{
  "num_hidden_layers": 19,
  "hidden_size": 384,
  "num_attention_heads": 3,
  "num_key_value_heads": 1,
  "head_dim": 128,
  "intermediate_size": 1536,
  "vocab_size": 4018,
  "hidden_act": "gelu",
  "norm": "layernorm",
  "norm_place": "pre",
  "norm_eps": 1e-06,
  "positions": "rope",
  "rope_theta": 10000.0,
  "rope_fraction": 0.25,
  "qk_norm": false,
  "attn_scale": 0.0884,
  "bias": "all",
  "tie_word_embeddings": false,
  "parallel_block": false,
  "init": "normal",
  "init_std_qkv": 0.0323,
  "init_std_o": 0.0,
  "init_std_up": 0.0323,
  "init_std_down": 0.0,
  "optimizer": "adamw",
  "learning_rate": 0.000889,
  "beta1": 0.9,
  "beta2": 0.99,
  "weight_decay": 0.22,
  "lr_head": 0.00545,
  "warmup_steps": 201,
  "schedule": "cos",
  "final_lr_fraction": 0.1,
  "batch_tokens": 65536,
  "max_seq_len": 768,
  "doc_mask": true,
  "train_tokens": 510700000,
  "max_steps": 7793,
  "dataset": "wikipedia_en"
}
Each number is 128 + 32 x the weight over its row's rms, rounded and kept within 0 to 255. Layers, rows and columns count from 0. Numbers have three digits each. The size before them is the row's rms in percent of the matrix's.

# up: layer 15 MLP up, 1536x384, rms 0.0515, rows 1197-1249, columns 0-127
# down: layer 15 MLP down (transposed), 1536x384, rms 0.0463, rows 1197-1248, columns 0-127
up1197 099:193124147120113109122108122113109134085139144152076146166145135191108157155054086141109167152140163147117090115166114148105124141119087079058076122116130124162132145105093127067109099159145190200136050101109137109128149169102124116125139107143148175084121130135125065057114129135090142140218106126124043163120172117093109136134173130143145132164159094075122142104095147098059135089134
down1197 098:119146141121108074161122091145166170133166146159090153082111170133110174110112146100140180150131063160178138076141151107129190084135118220179140121192149162175072108152162109175084130113131120091113168086132123156066129116145062183153071110073071093211081166095101101177143153059156125138059090150135161094179178092123170083133091107128082131085101121159119126115159092067147166128151
up1198 101:149114150150142076181117125113152098095117104138121074137105113167138090107129139106124113090221136126138128137150148067098101134139170160150118150127089093087162148123124151140163081126142139152130099020141065090101118150112102139211110108055081114171178153164153134139190101107151091166151137173103121192125132133050114135151168084089131149118183101158160121128079162088089122191153
down1198 098:151062153076152141049118181127149134121040127162145164080163133137135100090182124120168126133153142176148155130117159163111160176147087141124116128141162083156152177097109103116117123135067157118152086142169147121101146185152165112042119117142100175138134173118090127161087107066160138083153115124184094102109104137088123082148148144143151181125150135131107091144138165080168130211111
up1199 100:118157145167125181137074099128142104102134118210066109094126087158131096098102091133127157157184109100090147167166069121125109153096135122123126157171133136080179108128105189160214117085121164113103096145099120015175140102114101099126098098108163146142154100132104147107159073144086188120167112132084066145107160125107094108104154173150147132096092116115129127100192144113106185141120
down1199 099:122149157095064099119116150140133158125097123080161138085085124094143114115164124119127115092138181117092105118140102112088139140156142150126085132129096173152176136104126104093145181098102113067165116185107126079144152111068176105124105175105129155077097131123092124063124089139098186126146150093224067112228114178129177121110077072125140066054154082130091111170142181126143154155134
up1200 102:181116143064137134116136159149103089192161116155120144160149118158137122152146103095076104160133155137206145147137104109101094140109128093154116163100149118069156189108076080112146143171119154132113133092146065172144134165148118147107114083138157156141122178170102122114148103084159152177153093087061077148066113082093214154113154154138151142111129086130085134132103173056109192150154
down1200 106:122118133148174206096036156173135135188107156108170147101124140156082120075148156149045157119160129111075143141120141146114147113138153113119158123156075108146114050165075139170107172122118122143094121097158145166118081182141071104118106164160092093162130144157127120118107149140078161103137113129123160082144140058136145171078143151101129117095087164098215134178109166102111162179109
up1201 100:193131115119134122156153103170145169083124134128106108135189113116092121112124107135119158154177100146103124128104111084090128144120124133144097141135081153098060097176114153101191153139092054106130153130147088126108161111115117134119169081157173132184091142102162143117140170123128108192095164106160090117208137046133154143161116116110152092117193127114148139164088090067139168128145
down1201 096:069143068130131103120114148062119113146119139151082152119135091093181124130160120175108135105158097109144102150114178138135138136131125109125143139176094107060109169115133061170032147161121179143129137136118175148107061175170148156119122115125087166157153133123089165120175127096120168130138079132157124114102177132096080165087149174130131128105083079115112128106124120135180188128083
up1202 095:136113152115182147137115161121109180104118095127069160143127094202134137118134113083108111122183119154093124180151114090139088156177121110187115149101079179120041137146141148110127176133148146129124089108151140157131123189132097150085131117103113172120139125097162107138157114138066059110117168149092150132129173087125148113106078079144108147156129165137062140121140197105144174157157
down1202 087:130132168116145118193148121063195157101146136113129144094124116141102145074140143135164104080048121134048121137077125078114088144182094182128151108152129132156124154116147129177091089113166172105115145142112123145145098114157108202174168136156099108117150135155087149154087094137165080149144150183133235107143121111116116079158158131153132130113078103102149122123190078156156109123146
up1203 097:126116147085125128172143187144151148144189180125104127133107144118126100163098098075100103096122103138148146191115124148145172158170173120142119043138147104090149178150108143100085182159173185165143086154118133110136158127124085136145097071123118155067189125068056110092119108151108162102103076137186132176124106123150124142134191122160165141126168123108155086094135110112100114109110
down1203 097:132146124086091123135130104130169109177184129152069124110143135143133090148084123108166108090142120120089143121121179107118133115106214071152131142147087129090095097156156165085060158111125135079153163097125127065124165127168123090121089224130103080076196116141145143105083093141114199122141090130168141115122158074175133084118105091148116147062133083099137077165199144068105171167162
up1204 100:122152136083107068136119088153156161122186096085060156160127079117147140088122099170142146159091134119139063090144158156110184150157161056121104148121114123164065125117150173068102119153085125204163126147126171078135164126160138205175155094134196102091119116124084139087181139091106177088069064192168140136133146114178116134124132152136098112093111119093168142156146145143133175106076
down1204 111:103096097113170115088140108207065129119109059101143186148164157183148120155159148177087109142109168108129122133121204140114088113110154151117096139089118176103074120124151096188163108117105134096120146142114185188121149086175107147136174131162104133133156125115143135137171080150170090132106125099092143117102148165089115150121104105081146087189087159230118172094082117120146234142094
up1205 096:112124162063152163146191160157146070130171145111173151142095092097101141150102177173073138080159112165111146136133139140162106058128101096119129129192119119085193160164166157152138128147106199074128113074113154106177121163177163110133149121141120090161110162093102097117166063085131139093146115131155108059085093115177101112091030109119127114096112138117173109140080158175155188122105
down1205 100:101091105096088105140127133143112140123176111084057101117065156086142140145099140060199099162191123109159110170127153091112137121127129130140111088145145103095126129145116115097089087162047128184100151155056067078122131099120142161148145123135129172172035114167136115112133127091154107171142178119119079110135106179130107105127144113085169195154151135124144142093188103078101132133119
up1206 109:129105094099110137170171153127114120154149076147078081147149170173154064091173099130107195126110107154170182168073129107126130177177120123126134150152116168151076180106096156163154131135130153088095075087109085169136115123175190144163183130120150165118178145102132132162118157114106194157167117132104048137124098127086104135145124135183123167121173119107130105110096109109095160140089
down1206 118:116032126210120167171121082131104112129161093133192117124171064137105085108133119135104113154146209124116089128100125179071161141069110137109129182166146132088175067157118095181157192158119111165141113169130087142161152124177100170156115134167148121093107114145057120062122126131117118129115181060150142097152157125105096104090118175136109071182115143138087165126099110125117079168236
up1207 103:178136135147106145135090133131160139092166114128043143143092141112066119145090116134129209149094130077174098156113131126155164095144123137117113168226174173095051093094120132154108170150160128162091117130106066158101117152100067123128139110117105121137150150125150182082136078131125111129100105128098083129146118110131135162151149104109174130107102033129137143169102162088168121095110
down1207 105:129132118145088140158132162156107174158121096139131135110187148136209126092162138118136101164175145104162166125147106029135097193111088088164088112037103098126142135038166171084110133137128074163129163128115099142108176135102138156139122174172131110131096144205145091152074081128102078156086133124078188126095133150169072163104090099120058037108159099179183133180145137097124100169115
up1208 098:088127152128073106118063175122115106121077208152116108118158138069114155126075111226148161174125123146100156153154097161122115143022123138121122134193167135121137110115119135083171146132141143103136106090049135109111147121199199096102156106131105079144146125157150128188079125081067187118073144114128143203165142151134127124107080182145112164179139089172153182106159159117145160117125
down1208 102:160109105106131064086189118128099115158157089148148109151118167156116159133121145095086097102145093084109099119123167031180137109104159135135142068148092153189096164142167144130097137132113159162116100222189101130131090171124126155109169155137094101162146134133085108126174146132152144144078119164172104148103140100159124078155168122171137175092082160074167114109089133132134106123139
up1209 102:162127109116070125078129142141175155095165129145139109091118113126157118156110164125125122132137132179113169117182117156077188111107173160117119081107177108128178181101120158128119157173171147132094147108153130151204120087133090165131144102121140123140136088096125118204158102124092098131125144109130074179137123117159080185127128088128134146135088152102133118099093178108141134113133
down1209 094:086108086149123132166109128112085098112138107207127120116143100091146097131141138131155162142165121097099153107169076152190150161098172095074127175142149139108082113185158128129154139118044134106123154101123122093126142115122145117123102132133146141120088133111089108130117114145134117148137093160130101048159048176107156045130175101163105065134080089096128131202127180135128143134162
up1210 101:077130168115121097122129128189167166131128112160150146173107078109109118192114097131174175126144127128154151119128198098111094070137089175137086122110106157138145144103140153099118152079135087195137149110175121102121183104112139111151150142132114137122112117089132128051109147157118173144104114185119131159109110072155121175111128121181064102151116154085120122177121105163139109113161
down1210 098:122096113092149092113112103118135086123098196147102133129181134175128064130155193177115130150090004154113089121147132120181150071119102201135112126150154123141106159155078107156130140135143098122090165146124117179153128145113064118115139121145154133064139126108169159121146141197133069127160128146170123132129135132099161162177112125204146166090150134130071131113084082097151072147137
up1211 099:080122156143086074132179094145145142101128109077147200114083112082154180105097141102159102086186109131065151182102173110099141101153159143129111080223139113080125192125110167125194099110071169161101126118156162092132136126159180163156157133142132095091145124134081142117161137143096188143120074173137137114096105156122120083106187147114118087100152126091144112118076128128094178124097
down1211 103:139139114136113117111136129085072106098124091150112091167159193187091099128148136101137164170097108141165124121131132029185061117177136157101103152111072163202104147117114114156193108126117102091085115110147154093170122111098164115105103120116124148149104165087074135094087134086122126123107168226120167166164110105128133136138122127163161188070096108134153139147142149087136127101144
up1212 106:092108119147142182112097068163111157135121170152142168105091218122108171119127153144125059159116144089150117124111154122161174111161093102141112167107123167070135156164111107086146088120067129182119123127158141170131155122117115133092142101161166111128137151109100103165142043143148182180126129175162134127177079114134132147153127134171159098133079113103105085088112055126155152103174
down1212 103:120156128209152124138102077098149143090177094119096152148144143180104090096097097066172096128134130131104122164129162161161161155109118148131133119085159100075148140194129135129157133105156122144150073117104127126116106079138154120090123114109220106157158115096137097101125120100134145091188122170109176102152128135163179143053100160149101142142138151087108098087096164168068143120142
up1213 104:108135105099137141124108153205123119152142139096149105115094107135153115077140175135127161149100098125121119164153110140156158115109114110119097130065101132117141096104117160127162099171190134097072117117130099189137202154083091148179126122071121147100102147164175090173158118131065169129050140096093138178158175096071147171109147136102135130123154125135129141138150122091113110168123
down1213 104:133118177094148159171105186143103103128140133156144135120110142131112141106148127094142141104080140137101143138126100202099127136145140139144135114099145143096089068114121116125130108127097124126106163113137121129087099115076106128085106139171134041189135135189143090158143142095123106106114121115184133151121067082103094140109083150104073112140092125166088118087133111093136133135087
up1214 119:102065168108181149096139133126119109120126132158104104125140148149076130124125095113133158108187154127175086129176152110074144092138142132137111165115150144190167187068116129082136111181171168112116119186070144140153154165144135149135160079102173079093140058117103117152132142129133156132081115133074144102144111104093114139089139096098197146136102118106061085129053143096110121148138
down1214 115:067132121100121146126155143121150213116122152082131100118137171132147245137161165127127166178123087119151069096103188059126130094130073092115175120149107114135168128138164171187095168114077111152097154110132110174116166118180127077130123189181123143118132128121137137159105162157131102129143190096111078103138171130137108106143167140135092109081176105138130193216119150108154115135116
up1215 096:183076098108145140148144082234132127075171143165177125098107167206083076105129166154132108101142091088145098147119150084139145133145133150159108180124147138126137094127112111140169142171164060146160154178065111065131137157166141160076112109148155129118193167054113141165152145152101130149192104148135138145123129120160154096178110150121137118055097158171110132108128175111084092164137
down1215 098:089118185166133109125092091056138110151104096138101140126146130127184090092118148088143062121108123170130148168169124125155098166124108107126152082139093103120159182124123086130113109116137173113121176111136151117106173119090067064066126135101138109156142121153134085153135090147130150172096148096146153136186170190103083091080120174088116060130120175105139154160166157104106134089117
up1216 094:194082161095121101066189169177114105089128148141090138124094122121111183118160117182176108147105106142153063133171093120118103098109119120135100083172131123184095184173122137126178138126078140144100121154115176116144148179093069071142113070128097171224159113144160166123135152066143141119092124120156099085106157115122104148117113066141141122121120125151126099172083098074123171155144
down1216 090:096199086115138145168139135119147139142037148123170125163099109142178161126147102083122129114196161116143171101156165140140183131147097113102189110115062158066177088105131091129041129100089130115117036151067131102176071115110128096106101128178116158109127075179123186168103130096124104122124161102200159134151138067150165124137127166126181126157175125085194118123144125102166118136115
up1217 097:097144096145133114139114156115166147111128137101136117160196131140140146125161128112092151095118148143163127157150184123119079131127120092108137094174151183124186116124126117130121172146111116173162155105117119139150122122168154157133147120132150117108075113125000081119077129088147114134123068156093192098123119085160085094137112077162161143159203048117095160123060107101113146108101
down1217 096:072109117092136124086127078124087119142093181161182096119060146074107149134119126102134176120124201114124162128071127109099131103140161120102142125136144160120145119138142092093071129150117160109110127097135173123150139137097187053137115112087130104188141128143202159127127082161127119103068146102107155170150144112118137134136148136122111145148070138092170143177157121106101064100186
up1218 096:123091094148102129148161131118156133126151136157159154136149105103122180152101121166062097165166160122099147169108133123111112144128140059094051113093150091134129143082125113100070084132160084145160139061132177064121169113113096167139132139108111070169154157120123129073130121109101143157133100182141135192180116105171087139166143134148104111132077127131055137133165132122153159137150
down1218 090:141144185146170098033119171126144172106111106067098158142130138123149106047105141167194144099111118160115123130116135111065131081137089134157127173130141123087168168153090148138180099176136101134045109124117080140201097081159110130163068088150089177083155146136113121123123103132097118142117179114081112074120120177102131092096106050114149151132155167106112167077107181062076122114093
up1219 104:185133125144139180127110167127118068131168106141115131156137156089123106104085058144108156110212119095136126114125174055154154152153132110124134142140102172132072133114141146129136186115112159196197094146137091111124128134120100102166170114100214136107100129131062143079137128114179164124158083148134082201132115066171047143132120122097130080124102105119108124117123146067158161108124
down1219 107:162145139128163137124157069132168152111136106103152084086112173131144139168113094114049133088127019143106098149102107078083137124128095176145094107081125160216160133109182090118106104099193142160161137078203147099134097163066159177141156133126120092158120145160087161136146164124085175141126119141124124135157113093137121116124151079118142182088128106179143096158144109169125067045135
up1220 104:142074105129096080154139123159216107097197062101085168138134088166121086117120155149076107153069141046110066158155161160112197162141137104076138188086170148107094150077085129124197127160103155133153110159094062089107105122147093119156138144159152182112134169144124142097097100062152164147113136088150114152128057139160086126124134121110163123111171110145160097109139163121126136101152
down1220 102:197128113117124131197085133125104110103170131135134183120206110118089170156017079128138129060142135182094173108121115123142164147081171176127130171092167038169111103108070194092130130162091176100172145128157125131152127142139135101065152148099084155076120109087167067095143140103071101128122146115043159160131167122110112117128139135158159119132074149155082103140157203168098149146112
up1221 099:132121122137075121092116148123144157066134184208160129143185146149119095079119050164136155146054097093158112159120140135112153158096067101180085218140163119150135124133092155076115117166180131144098096132087146103080168172157092177100131162135127093149183163155129141105110088130124155100175148200138164074146115102087125117159172169167139158144174106098164082132092109071133127071151
down1221 102:163172118092183134201126128129146146099156166124173136087121153131117099195113058074081103128159084122065163096144107199161117129108130140099136153123164115074154148098160142144134216103162148118134160141107135158187139110151111099108170095153155150153100106115117070110073159140091162097088131159133140144159089159175148176095166143136120098104080134145163079125154128144159185125153
up1222 109:084060187087120142156101123143142105116130131162115083196120183165100142047114177161123129145166130131172166180151152114042142089162165141082120142147160138078149095099164115184167098105134117193110097129094122101124128137113154128111167134151152104081162103131137155118103119091119164161124147149110116125140169136087156146124181121118160192095185047139164132117095060152112131121107
down1222 108:134133063137084067127164103087116136099130104132091164128171108067165130099150150089160117155143123085066135120126097174145123152171112120097120072141097109125107164112115148130089149120108133097151168091142146106084116164120212145092202141107163164138151119129161135115167121145120094124151094087136078102092171106139134080163111118169108107131082129099164182155137113166104118076098
up1223 099:203114175099103091145130081147178136166159106144166107083161114138108123152101146157135191083121087128115149123120170126195160154144168125103142104173176148176148138180168151155177151103116153117071153091096124148155135131144179096157136151088111118138132046120131076168215084153133126115062145155121067137121118096120146161128176107138083134093108137175125134099149107125127130121086
down1223 099:122121113108150122120098114178096098160107142149159135123166129112159121135113121130118145114163144130103182101138145128174117120156074117054102153125146122148126158121127104092047134151112103114110133120143118063113121113111089109078160125119167170093151122130131134130065142116107127192083142110135157086083092110085175134078135095136161159143150101101185083139080161138095061152157
up1224 102:139089099133116131144110144132186105169135130117187125116130093119144114151174090154109112138127159136160116168138187139121123065078138107098090145181151122126151161146177157086108111199118100138129138128081148124124149106097167157119126125102121115105095140138086068140107120104096115114094139075088118071099098144107139215092107187144172085181104064165137086131117152131106193076176
down1224 104:135132093120132059117136020182160112151082165100136158130080169106163098097138105140093101115138040058132187127147132117113132085107101149138129126120119163099102131105121109148132159147148143052155166094087114139169067128108184122089100105094125130121205179144078132110055159111141120113151137077160119126099127115136148097131122122121129163186110084105122129153089102121100131116067
up1225 107:131156056117163104082180123097096111076154126125130135094185071184080133098100155100174138120201117102134121179064136151160200144132102104140102165113093142143064131129134138123118111150097145135163155143137141140144114135099139094138129115072150145114162100087099099040133138111170131177113098142112170142108163144136132134103185115163136177068114117080139150094111124156120122140127
down1225 099:113111142133166108062164152139131104074153167133164132113148118174153117164144168115076094140118114127111094135119216091088154082133190140149135097065119131162104148137158113151171136182134087131150157106139142137117097189147080154112128105089163144163076159146141136110093127198083179099106114115081035134136083138142130148126096140114159134191075115126134112165130134182147099068128
up1226 098:122154103079108105114116106159170110032116205175119166150091117102160199091115102160155167159182094158129172155140138170115107060113104129133139182138102136086148124156144096100166111161098145120133136027092108106137189170121180077170124114092180131132133173138072118082090086101086157162120139128131105105135078132131120113140129096112098067097146038095118129158147102134160166113100
down1226 098:133132116132176111164146108109121148134176116113141104082180081141121109167122087146068121203115105100153109087164145097070112187186084194094121108123093101161119074175124138104123145098087139230172151160125113128122142128128156167146086138128124142079115139174101147112128124075089065089132181131063119180089159089170145134100122132091123156169075171132076151092137109176147143127152
up1227 109:127083151131097127153165163134137125176139132105123134134106077198090073040152122106097181126139141135112137125136127131155191124069155112119097152131170163132125164111093188116152143200169080111098143126111112142153133118105111158173168143148130108147154128131113045126124150127090174121104078085068149108060155138071144160136102130086143099149179108117037141177117143056112140097105
down1227 118:108155130164103150162105088103173119143152173151110176089075211159100127154120140107041142094115088139149174253123133139152208167132141156106120086134125090121125116160148152111147082147128113061176149082051168128127105137123113092102136131134100114104172121122083169068171134114168122100146128128126140146148125110191162097147140125126127063172079099133153107099132155142131162150076
up1228 103:106147114110091164127119127131140167132132112179168094146163119159138119122151107172134122100115159111106125116150110118108214106126100146109120165146160149103089176125106144155230090172118130178071115077114138150168168082161149107142101060124205119133143106071115155132115132146156117178122136118121027163171126076135085091097208142137177168153086115101177148117140087121144104112110
down1228 102:143070107113086123078084143109093139130146150168100129103121155096164138174089076136084131153153114161116162136053160105109122144152104119160138114178070090112133152088091128155141121205129162093100087137064190153104090127049112129106156162151135101068130138107142092112138177135123162114166167090075092137100084123144105095095169192125128117088152141137155093140100095100128137169143
up1229 101:086150097157164103174101113187072125118170028152068064177046088117132168149104094131137112140173172099177106097175085097100111124107111162138114129157069134173139166108108155120156177132131130111109090046064128117130146077123155183138168110079072171136173159148066104139132097100128137158128143129127085112111144065080160171192150070135151129133194097185116105079168075168108101158135
down1229 107:137100155143060183086179149057121140118107129155138091095173162135118149191124120101129129121145068168122154136140097200143124169156137157169117111155079106123097105126101142143090120089151121179180127108148180146174119107162137142119098073150125160164101114111104110070132132208086124160093149171159175199104183114102129135089167146118157097129104158073145103120167055085071108114145
up1230 094:184143125169139128127133107165115161102178148206086102160177168146112101065152122105181121159158147150092188127232128138110092055122122106083144146120156156108151117184146167141168145084146193063094144112130094123177098169136091151164119146158154065136091080149116144109094144092122141152119117134140128156081151115139147135115112140061109120129121119149176111106083159150118140045118
down1230 097:129081115131088089176123119111157186129181101072106084090160139113148126187112107159160110173100120119059127100084115140177162121097141131161196166101199148146140116099097142073116074178100168135101097187138171162119142171115086120087120095111103136126138118096146070148124143159109046125107138113113146130115106134145129133132126166106172162112166114202070115130124095093146105147151
up1231 108:133090124132121117138195130169171127117138097134092096152131152068160116090115111198142205136115156068148138168175140166090124148183129158047118118142138138095112099096088126104199174133094119170163144137084162103152104181166133144064112169141183112121109044119069134161080133160112110124191126172079103117116120150125156102139096074101122126125143073171113129122115140137122126160086
down1231 114:165170141120128121145138108112099136144095129111148157105111123086156171119107134078154135123183118116156131185185178129072040156104093192203117107100127095082134132155185118100156103108146126164100133132100094196109125104138164171185122099176058094168080095116154109178139123112183120090122130149083106185168119063129125149132147098130099102169132116079169120117153051208090092078158
up1232 101:207119049098077170154118118120140114184174068144127156087171127125151148133116190085169086159108166151115124095134143160079169103111171107108151148178167079083131190091106140158123182140180082172099158090113080017120126084171137135134112158124128120131082135182161090125150108142101158148106137119150054116142143088137070163125157121126167161098111083093108053142154125117081086099101
down1232 095:060112112170161130200139057085104084192163106108157079136105138153155183124113124073089063122091114155146081074171123143176108143104138130081173087073135126103135114173130123138172134086116075090147125104126134134082145118123138137124113140106072114125117113130138146111151053091150097101112117145134167120137154143094131138122166122154126104208124094149157178156183102148142106097169
up1233 113:125094106175115121124136155152152135117136132149126070210165154167112102129147152132119143200062190089129088128147150059097072125085146109160128140160138112126167084143082126116158083115114131115142098121061130114138182161164181132120140096186118078141129129112127130102154077125151143108158145128141084111112168156128137152167120137131154112021096116155200133157114099058130099143166
down1233 118:119182134137155141143122139138111139121113156143104129133106106148136127143211094139118131187109137100160128124135161108133093095094117144108146148159115123140107139154131161118100095125118121178109077110119152104111138112147144140138140126106097148096109155136098117135156118174159129105132142182110132098139163097101120129142150099133161138116121095155143078132105124112087157120139
up1234 092:103050097127162140135100124168147150135137135128102156160118126053129121106142207150101129072125108161147080170215126133128109174115095157151082083125169121154150126133176120116143203171151120160141130148110121184133149162134123114185144111066201104157108177143107181141109178123118132094124164112132146125087107130144068173133097124132157094111214152100133145111147152100163097122142
down1234 090:126182097138143117124140193094176088117135134110116121155109095116173149147128179141159094168162071075118148117116104139069128074137147069138146163187090143107126094176078139135095145107088176154150159135128137076107144133095122102167133155124068142119134102169161115106143130090142170161083130176191061134135156211141099141075154086130035082145084125107166126182137059128087126104086
up1235 094:121075151099134089143115120183157142102128095138144084143135109163157100152127094117098160152133102142198116144175157133097102125125072161156062166094138109102131164131102141085132094112149152197096065139127112168155148125158153097118138127154159056084165164052161171143139155170129091183163123129104145147171107104116093127142162126142134140097163110127104158130112071177139131153064
down1235 101:128100101139083138144153122066131167141186136059154127172128153078084131142095160153092094053123161174122103131103192143090119129110154121163094094161119130184101140131107105141116140149124118087140164124069197140136106157120111188039080153144100116131138153143141097086173124075092101106121098122102084158117114124129119118111116079118160136115165160201158094139145088099136072137160
up1236 103:046076154129086147146102172123094108156174134137180084149101084185104061152124139118061164191153126084193155143134123067130109095064165125163111160103144197147156146113102146128151114143135132081173083136136137103161165065098161134145123151179123092107153095095127140166097115090092184122094087172072130149121158094101118126169137085173151100114142093200148122145184087118162155111103
down1236 103:227120166081151077177121155157134146079135097091113153070139211081105084072157103145117084102146146158182094087129107157095185204130153106156073141158184123116093164094123101085124123134141124144159134154116120178146128101119087090152181131170110097081118133129076113123087113151105149096121128121166141099156052121133100163088111108033124125140124121122113123130147112146105058129087
up1237 093:160132093124125146114137178235096206112116168107169077112189134104148084087120160143153134147143150125139127083131161200150092096107123128110111128147172100138198141133162099132144106165103153123156071127128130134199137127228171072095135061155177163085090121180076132175118144112096090104103100120107124118129118163131150161113086189090158095127156099146108057108132164108169116125092
down1237 095:118143109142080100144110110196124129159077104116121119122103133154158190099216121120188140103106097113153009120135143081177151187162108185165127131074156114125148136137150131139166108103165093134092180096071098157123157140111126154085127116109140191096163116158113127179119209108131174069150128100082104128155080101092162123167110050088107167126105120158110153185166085108135120153150
up1238 104:156055078099119126149147135131128124104122126080148119105095122151147062111154158108055128136139139093111127152114114090138176123124109104063092172151182084120141162128124156156097138153111101101150117179090160118072137155150154146136138183115111124126152177148084184146131106112144095149145107154088161176140074089143150180149123154089121172169151062196105091062120158091139168137146
down1238 113:143149154043114108133104138172126160102164162118222093141086100136105167095118139152124178123108123110113148133130082079134168161224032151127113116115084161171121095176135188156110153148143147117110161161164072123119131098178145136125131117134084081157149115162106138207092144097085128126142140116122121115152093074136101089122107111130120182139114108143098110094048094088149086114126
up1239 096:089107162132100127131162126119151133143134172151077141135154085154129116166064156100120187193114044142078116082115120073133100102152126115171104154145087154113136039124099166146169139166132119169068213161131129149089104063134150098162121130123101052112192141105141101125174109059117141122087116190119055198171143110074099122129195120180107141089132098173130070085118180105170143103150
down1239 096:087135168172094146129150111135095131122106101136147097189076130142100141107125135084114170099120176099170110126143154108116083126171064145177141178102057149088141152112188101072130134112171126132117110150132177121113160125085167119149097045133140126206049148151110136097162109108179129159144155084114170086140153129116109160123129202144175137100096128094106166160093129097101109119107
up1240 102:080075108147150131155124145150106113111179167103077053115091187208119011133131110084135150133104129064175095081178111158132129174113086118155142119118090144109129187161122180117177185112145124092125095159088114134142135090121179136186157116139119079122162147130128085154160118108070153150126133102086118145036188136158085115122115104155128146097202165072062057133166120099082075117132
down1240 099:173164103111169142208174107136178103077124101140112103058118142171169093122088170151113086099123109105084087124113095143148137125128115078123148155096105183129144108113105125157143137162176108132177110127127178143157128227186095126108120186111131118131127071108091113127139114143121089153099127151120145154105133098180060093155138153155108103074132125149158138060142121118156098205123
up1241 108:144066143071103135125156135194103161085160118158140195124051196079159149095116084153123154112120129086185106116133092148156155163130174134144100127114143202155110131083124148120085163178138103127183104117147116150102180112119053120084167121097110173078166146085128108131129158109136152174089151164105131182125089172100058119099082109138102101100127131131131114126180126173121130057155
down1241 114:115160185065095174138181108141125127145141144105131072149092159167223122131139122079071130126122128145170157151152127099129046142157098149146145127083137111122145110109122094119177085144061096135187131130152155127130118140128146111171140150127080120146119182041135157141154077108131168111165125141156170139131143087149185152154069215096102144182137075114177173187082143185126120124098
up1242 106:119083111077074109125138097170190099129132083103164133176149074139082156141131173146110122153115128141095157166104161131123150169089117170104097188182166134129130108132148136150153093189074122187135153141093137137105142131123121165096128168081141122118125134053143159049187210168108126169097138166142115168094145120108135141149093151160109114123092098178112161132140090118148134138139
down1242 099:078189113094138165101154099157114108145117167159206106091129127095140168157143139121112122132152144139161072149202189163124023139148110091141168146092100202159116109155091113146149148187130091157120088172092103166088115097145141130089073136151191141101148115119156096137131167137132147118184146150075082167136157169136125073117115155138119081153108156102149133136120147152123141165130
up1243 101:149116152093091110155111088108124149126179130116144147127112187114071126168121157144104129151155135159136141114133182141132155117214083171186124152111167133120125187068095106115144094138151107089126155159084137159132127183127175128142134141143147103073156166147181125074190083147119110161135148132072144165153139067145079101138177110150150125139105073029139071059145103075096133144136
down1243 106:057195147107148154114143115098086128128113139147135120087155085102119184204079116086106144202140105136185117127086151130201113122156107128080130127039114111103139125135109062102157146091092129191153086100067139141154148116112128163094143072154129131148067143159123097082104147099159137111075208120137121121154062086099130158112133088080106146135137128115165198134136076075167113118108
up1244 102:142128146104113140125147135105198104156130082233086157127144173104125137147116106133101141172119175060123101178190140065052109082119168107098117091194155142079095095133102173128215161110170114160138109142101119108171118040130110143163124107160141081118143045110186128102109087135047165072148115161157011121184177108092107109071139086129107142087140181155173077152141116104111144099143
down1244 104:105166083110147156133071078108117127155112150126152135094093091115057141131137125162163164132098164167125088078120164082138167097148086073155104170093098130167134147130078077146118151133123123107136089135138086128187149115113111108072113103136110099120150158146103134064126127156129113171124227180099114067166087088129123121145149066144065127134112145169092105063150118130123097123136
up1245 107:213095122108146138154116101197115171069096128113181152115097151087075097117134167105158139116136169138152166144142186099094167107084105130127115133127130126079149121201173094120139103138157119161115160155100085127156132121106141131145172149163136120111149118155149088116168091107105134160143075175114155171065197079100148129113115173104217109114165113122104076153080108081089166103115
down1245 117:109079064141118160186122145142085142163132146099142092070140082109133171062115126134126120096169125116147135120082130127174081139129156132174133238081099121087139139113133134076095134092152095081139142122120165110130140148160164159146253079116088122131110080147100117141162146180117082138109155177090127147061179157151162087144085136110105136154112088112165176095156133091120123105148
up1246 096:108116102111114084201117142130104190094163147112164123123133075078128146134073187101114093122111193123161063066109137126105098123137096091086117141050135142097171122079142111106093117133164149137187097133112148144113162184107111100145150161126116160132135170108152106096150160079132090143103127217128196121142093095155086178117198112122169139098098120087101107138141134050172088172161
down1246 092:125119126151154120085146140179135079130109107134103118127142144179142159140159090147117161132100099124117180197120133156109107094115135113145144126190131139133162114170099176137189158142093089131075138127121102111115075079108152156159108099139169115141113104139111143123130116128098164105164098109150052159056153182097152110131063146113107045182138137152147159142134091198108174107106
up1247 094:153138134110115122175146114131164098075145161180140113110120145130137162097120148112099132104097159092154067175096084122153126095187145050094116123180197166048163150152198141121124159146118146156129111101099121126136127142148135108160129180140103063172090114157132141140148059092162151063080139165072134116138143150078092102102183121142115161103119098117090068145113146154147089099133
down1247 097:134150102095150119058085166127138164144083148115129131173187088164075072170121118162082143163134114171140151100201141111128155143134087182186151117129054128189090144116135097094110119112124125147131131141179095135122138125193062170123138109087178221136124141100161127110163177151058098211103083094140127123172130119115077147144101120072160064065151125107115159069113122149161143118126
up1248 095:113123159081147184149104112168138101107198113160097125176047122137180070206074194094076138119115120091182131103150093076130100149057073133100124151105109115132089133146167205125137114109138155144134112176150084090136166109158091162128112148131139140126099180162065133074109145155070069150137117102176160165126106142137146142129121088157099143115121081140149129165227152150124147100142
down1248 090:139108165123156100169122087094150160118017139145089154078121130149112120147110082084155076164139178179110159123140116104156159190193137137131165092149153117121086173140142103149140100102159123183135177133166127136079061137102087129153143143160102060134154133131160155153167074130126134127130075140127136118136120156185129153095122148076110167157156144059103082111127123111143132161116
up1249 095:135115133162098130145158118129163134116137095121075104144130130151139130167123114140149183170130122051125159106123144126077117097156122093149155114100092208136108119108115184175160136169189127183191166121150105124131133173169148122165133105146133105187152138124064054117176170096135121169146101133098106101113137117140087188054119092129187125057158177087126095140073163123126133176120